Weights of a small GPT-style language model, trained from scratch on English Wikipedia: RMSNorm before each block.
Each number is 128 + 32 x the weight over the matrix's rms, rounded and kept within 0 to 255. Layers, rows and columns count from 0. Numbers have three digits each.

# layer 3 MLP up, 768x192, rms 0.0844, rows 152-217, columns 48-95
119136193081139206084081124116125137171142082153132157132124068112128051112191111152138062119086142071063119152109131214142139118121113173094146
121178121116164167093088135136138129156046130137173133095158121116169171088075178161065150176120058124000200132118087147160113112143106145076120
124186091147118125046129126108091156108102153138104131122107082134152086090111139099152135145162031165123068144142136162152068118165175071129052
104151121139187164139160112070106255059114121071058133166184093129139173130076124107155155162074150091122113092029093083147164143096104192122185
098164152103179109091076074179080128128152120118174090124122066109098167117088151095088087137130168163121079110120158200146230059149114110155084
155137142099141151112152079143142128042146156072063062095111117137183159207131138155101129091083077131173146146069118183157116189106231139088167
093107164077066206044078111116142096060088093132066134138064098123111142068121161135143052118028169132121142105131165151129111135088087142113156
150163106129121116123140138088111145129126161112122145117116106126143125134163113141104124110120125123122127120126122130149131120130123131129115
165110158130058114141145097033179135090126096138078089086068087162212115135152145139131172185071104081119087135142138143145159063107145123109117
153133119134137122131117132095117154137129120126131133141134102144138097149148133091104141117144124132113145135116121125123131138137148132113144
150106131113132129117129154128099131115132130131128102157111125131129144134136136134140132109131129089128114156123121142106133138132136139135135
119121103094085143094167110158106134197113141082162118135171144132143114156158151122112124136145085157093111131157163150141103108142209097203138
130115106144135136130123126116129139116129114136135141108127123131113126132137133121130130129134130122123123127130131126117127136125138118124140
097110107126132112123112110129103084091149097099125121181076098166175099094114100150115091130102169044170102136122140129098125112080148115094164
138157099095099152100145124089114134105115130133115142123113120105140115146122126091119156121145122143131154134099122150150121152125141087145129
125120110141161133146158115124142129151115114157136141148121149159111128124102130106107138121141116126121114113119128104084112138106148118124117
148125202126103143116161080153059100142119121133118083144074137250133099103156100115153147160116139049072095000130177146055209065074106145158114
128145105122136104142173126129088129106128131122113150109117125114128162114124097112131136138126134113132139121108125142161142123133136130125135
155064053067172139156157184101134089118142103075116126180155126119088075136165091051125121151141110074106130183109105157187101155140078195164128
155117106127146123133128132103111094121141127111140118121132089182138115122135127126116136120137136088131127156124118137123138155142136133118143
083125129163089129144199042132120105086084161118078146191086089168132093138094123080098146142170127139137142141136163123130124094150158087151084
109133097123112115081125127160143103128103107140087162165121113129134135113043119061061135101103106144134196154121147152095154152120167127172133
102140143089099138072207135067138110115168089145144052154132152140165118100097104111132167173157136105140120120064130102130134106164146117176118
112140146191202157074131064142172135085130094184175096119132158130143056103150130126148171101124034106082091064193151095125136133132096128168062
148133131126140126111155142117128122115143131116141139129123125134119112130136137135121124138126126119131127123127126125142141119138138136115139
044131153163084158120177080117084101135170125182166145106160185097089144122133110140169086144157104216121171178122160110128153054116103118121129
104128126143126142163072090173158109155096101160103162101151141099109118136159112105144113128123163156098169156159155125141129135125149072103142
083112126147167119160112107116097119123110113071206051103120117150172166151071168115115235167133127136130111079147209080119158105126135086072103
133114131120133147148147115137118117099126116137147120145118136109136134129135122123145147148127095109127136123138146118145126111142118168167145
100154108118136104060116094135101134103116112135146108146106150160124113119066132130144131106108104121077107078151166133146137123122066125171098
123137133135134120119135150096124129119129124116126150131126123141128122142127140116128129126129129146125137129119115118150128129133137100104130
103117150105133136118131123101123106129132104132124056077156134133085078131140039145147117113149140102105083070104108153139150106077075135132106
143120123115116121139120132105117140106123112134128128117140128140137120130147147113111140120135134121132139142126116133134140140141155117140149
097154139125170103111152075084047116154076060132104079129176100143112088092127140117134129111141137101124165117044163095187144115084063136121083
131165168087139162158123151074125158101108100022001111100207164126119134178183134185112214183134112091150135164121138122143074103151087139108190
124101124164136160053089095057142128119112126100128113146115131150164141102038146072132140140168120162135131115127166137090131158152192135126146
167151139165123145146127138126123140142130127136079134117111107145107133132178174085090145118121139098155107123144166086113148034064169096055137
110134134104135141157115114147149127131144129143123130135135148130125128133111127136134141130121124106129121140129138132140131128117104119174131
105129112145029146135165013143098141138137210103175117106166118118107108138174176099156153144127020132118150145141119098086178126158102109166087
079027097131138095075100129138160241120150102073053163130082080167108130165141110107094206101138091146108155120150104133165154101165079063119135
126096087115137137141071111096135127191132097087101144162139113128171085112092164091113177087183165175110118076116164173147122165132167087087135
068117124096109183022140130121080175169126113183166084111109169151150101113087084108141121071040151138131230089146209114164130136179163087131079
107133139126112121144115139142143129134134099125124115151140131120133125131111130124123162141145123142129112141121123125130120137137129112140134
095145170103211165097107128122089153102131042113081117116119124117103174185117128093139166141152163157112163147130182152123122171139112092085100
112137097128076141130067095130112134169136122141105158135155113104128111166125113135098122105144105110131105155133109123132122113126164069143116
134129112113125112131157128097133119125125135121129127130123119137141128141135104122115150126120123120129136135120122130141135131152117150156131
126070100173076114121105063144140132064066163120114135115099136127110168132128220127133129198114133085156081053151149121084154040107164104138106
109230151090078094127134155120087141136190162097136140093134156126104124089130116184149139172139071048147117107114125190121121082135098108150114
129107097115128127110130103167099097114050124134113131189127141138124168199119130071109129129142100099133150114152187114131146109076180106142122
057134113132117112127110147094118088091091100187077024190136118135212062174119060125226129128101128101153102105127226117101159121096136124115061
072184137104119137064160115090065094149145112140175099132122189135148121123102121100112068167161143149099116047111148143098126058107121078066104
131124137118137126134119120168126136147132122141145123128137141118122127123123114137136125136111128116132123120129143131117122121118132154134132
111176083186101135069158132141064128092091181137132077190200114121118117206161144138128146111081074120137097123090149122152234125138148143121114
129127134134119137119119133131122122137121135135115126149124120122137138126136123134135127119125122128131127126129138140134137124143123126148131
110149103148126136130134113149147122158145128126120114111112132110123135111124107148140096133124125146128113119110125137152125124104110100118104
147061096090080166123100110172124067126147195151108078089134161161088103208093111109082146194085158130154077127143213154095109104197115182176092
131068151128030135136171095086158128108122099104146136155156083130063078095147046110085151119122125125140176127039114135116131091071119169150094
079134098137175105102140130077154112204173132089125125158104151101165148146068133070147105100144100161087131138105169142097154096178107094110089
035088097137145140073048083103098141073118069151179119130140075129157148086176089164135124128127180187107133102108115150137138126163118082170101
108110118134141175110203109142097118084154138158123152108121064125152106155097110145098217161144046173154093136153119170220106131148122045061122
139153165170095146062125075129100040079134159160196127121123123118125116216178134133105194111128026118136196048099141151222111120176092168120106
104135106194105130088146120118114148134151087048142123193120082153134115129099143161116120159151102093096059115100116104141114041165121071172117
130127126122116156137139110131135125133116119147149119143123113126132116132143142146116136131148126102137122134123120117120143134138122115148140
113135133128125138141117121104150136141135106113127160119132132144128127126121155134125125138137108132141119111166147124133111137125115065153125
107145158139122133119148138138139128141134143124124104131127142127136130131118124130136138137128113131124126125114124121131137111121118143117122
141167084072144144118166095096110134134133168153177045175168086151160131209131122121175066138127045089123154109085082143221158120120155143108080
# layer 3 MLP down (transposed), 768x192, rms 0.0605, rows 152-217, columns 48-95
127149142102151123143131124161097147159148185165150181084187090064103100205101112099065123089155099153076105098163037228125130124053190194213063
154117130182069074099119124099151125114208108091102090151139142122128111183156114169196078059081231155238100121155142138052100122095143155148152
168086143103101124176173141115117127079123099096124161105071195127103156170148160109186063157091181071139126178030135093122156072106127142069167
123137132085074134126118095092130179147201039137092093170150187160243102136104156194153160152084150228076069050138089106159086044167096147157111
134098160121092156154151116101138113166037157124111143126100123133204110106154104124142188141107141113047148128183131100151084209123155153154130
086135103118099204167163036189116131103086131117111130091137133218162060141165134103123154126146048174144090134135096129132039162116173137106042
132125106131123079127193116126193153156165114128115159072154114126137099150067135117050160191121137151146121027163146183112135143064206142127118
117119136140132138126143106150134123129123112131133123144140154128114112120129135119154116130125128121130128130128128128102130133111131129138144
080099116121229154105111173205169153084068116155124112166159153154092136137137080142122138146182103164061157141161101102164143150146097117182158
119127125122124138134130122149133121121142132123119125126122150124108128108141130136138115125126132130129139125130134127126129119133124137134127
129141130133123128132118135132130124132126134131122123124131115130128120134128156126114139147121126142117140113121134115140126111129113128114122
079074119116131070117186127113138093116160123175108125109214168097157120102107135122096098117128159088091152178134112132146159177098094082104054
126129139126133125128130134134134125130135125126132133135129127133125128123122138125120121130131126127128133133134131128133126125137133128121132
135142131095080095158120152124188084106120133081140162190134160126137135179128130144094091113165245179234156078145143110083159128124116122127127
117116135157135126150121126159134119143142133117154114126122130126128133119141122150136126131124137124129108124143138132123139134117142160132137
125145127118123102134108146116113121119130122101133135123131135124134098133146120133108114135120127131137143131130127142150154098168117139140147
140191082079255128118026103177087086083069145123198073127119113066141183133085148144155153185013076219110084232183022121200090142160191106065017
139122142141119133110099137123137128161122127132125111138138118129144118146135155137145110130135123128136135123139140134116118136109111116138123
171141176150063150104105085133168136110118093174092143110118178147091136074085190211148127141114123155087117050133118151055181125101149113050105
116125126143114132123131135133145133124120141132129124121132132099110122114149152143127134141115113143130150115128130107123123103108118124149130
191121149040175151202069170105138176163099076110177086010151190111108092090196150140156112075046149175042071125091093116159096158090122144135138
139124109103144183162136124112106147125146102067125163131143081127148171142168139203156121207110132128099061089114097124144137149144077118058149
086147115159132100122092087132112156084115152124109172122149084142084076131155122102131113121164144125087136121142192153164106133145127116085108
153135151131124126142162142165200136060155165131107130170124138124123121119155147138156061015104095112124044191133163139111084171084066151123118
124119124133121125124112123133125126124119127130125120133133127132121124114137128123130126124130120132124137126127124126130133128123133121148129
168091047110166122174099093107133102091076102078083106150105065207169120122145097163144135093133098048120112136154145138126081157139139130146129
144121117114170142113163158100136120123142165095136118160126111150132123102113125140125136126122109094142097125097122125110141146133110147120117
163187135116109160087093145129126132126143146133094202134147139150086085148138059152169083089131143113151100156085078192137106139103145187185171
127132114151129107098116120107128123157132151128117121121124130140120128142126128115134134112132134147132144125135125140129133132118128112110128
119123125134134134162161115132147125150125129120163093116136102120143141126145122107094123139124134146093113142126092100110105112147132102104128
129124132123127130128121117143125142123138118127140123129136135126117126122132122135133119130135136116131119123147131124129125127123124144136128
160149089138152143124146152153118107126068091127162118172132135147112138140119170096102084098171120139124105151113101128099193109120149142112149
118119125136122143124132130145128122121140141128128126123121122119121132138126128138138132129124129129115126121126135128126121120123128136137120
137149128108116161137147114161149128094159109158106131139077094171163131157140143126149114145171118111120143152205128148107114102134155136151150
141089151179136135132171133126159135159105203121154125085116121129181157140177097149131166095147189109142153078093158116152096159132133134127064
103080098090123080165184160177126126098150100162126155113151116121105113152167105162101097164086105092114153155090093092174177117143059095135128
091163121129083108123123137124136104087128133112107109131115125156146124174139141185145124122134116137112108094138149168141190163163115121124145
141133119146133111111138131119117128114111131133124121117130118113133128131123123123125146131125125130116132121117132136123131134147142133115132
156099066174153157175112164113076179146146115097065114186136110114197061130180154089047147143124154104091162097151080103092120102149140115103100
134182129047159180162092089114156094085141123095190087072106212094173190171133178143085051096158148083173217174055145055098072133104102123146082
111161139153120160154159140164125135078135163138112124121121128147112132151147096130129131158094126122132102171162121119105125079109108152154125
140144151139130169152119081143147100090129124105089119120140130150114078098169153166059137146152109136102070125145084164169074152099058164134128
135128118136136136134136113133109126126123140127129139113129127130128125132129132132126123128114133122132131125135117129119132114126116139109123
147162117135086112161144113131134133141114172163130142150151193129144100088126116134123069121083118111101107090137098130110139112127130173165145
116136122130165121113151136133115091099107130100134118132123129130126107116148126115135129141097145143111124109117142154129129149114128147109120
124129124143126129112126128136131134135128128132125122129133137127119123118136136132145127136127122135131128123120122133123127123117129130132135
119215132071188093123143183129156091148186065123117125168219131089103066141097000159164107094096124185137152129154134193142119186054136118139162
132086088163130143126126102112144138098094104134099139156120152140126115149141164109115133105130140158132115144138141152111152132128101140112161
165132139110144136161121142116138126131161137111133150084133141124140086113128133142159106128115131131129104123107091115136073147168110165101122
147110131150152219129113084177182206168142180065172253105074106143067173112136169123048133155187096195137164175118074128082081093138191120142200
113047093131143063193107086176162148079072158155122127136157126179117108176165117168113158142113090104147192196149174133164117151196158183252117
130125127131121119127130133117130118123108129131115125125128120121139136138131128123126137110130130119134136139108121126131125122136131116124125
095145090165046116145160167173177116123084201087151143136119052114094074070151198067143115069147216155092096139155120103183104128138127113106126
141125124132124131124140125131122127134132137129121125122121129141126121132118129127131128138125128134124123126132121122118129129118119129117114
130128147126138124125134133120116130125114101132139133132141127136143132123128125133132140140142124119129117131134133129131122135138142134124135
115165142131168090121187181088144159189071053158158177209153092103133215056145091132176119040141126129137193062101050105183205135067033114091119
120119113123106117111202089162097112162090188159154094110126155171103129131109103127099130120108184176125122118166149169120102097129122108154095
133117164127087208164106070150087117087098086118070154152149107161114120144141110163113102177126160071148092124150151141166103123109118138173163
134125140081117164126157126154121120168130182097124124098094178169109079144104130087087154127135068086148197136127185112125130119145121159075119
155079121056106139112121162081093107138146089100094124204123125110116156117131108184109127147098195135255166141084100143079083136093100123129183
131140099175178091086132160070116157227148066123115072114061108161135040141155137092049102142183148041099142086138077137175174051133182117043100
113113151108155105128118155199135101112128200193084134044042140191150100128194126086149133110083162153178180159125133163157141179157092168062095
123113127142130116116139140123130116119133125120127131116125123122133129129123126118114138123117114140123137134130134129139120130131144133133124
130110132121139117139143108143123122112109119123133135131140134113128117133115101121134132120115122120126121149122119138119148134124131142108122
124128119136136126137118124126125132131119111132130139132129137123138126125134118119131128123135133124131122129136130137133122123131128125132138
163096113108101148175168097149154115139083174165092154115125041104099097103157117129136148160163131131069076109142098129140189084107123115131102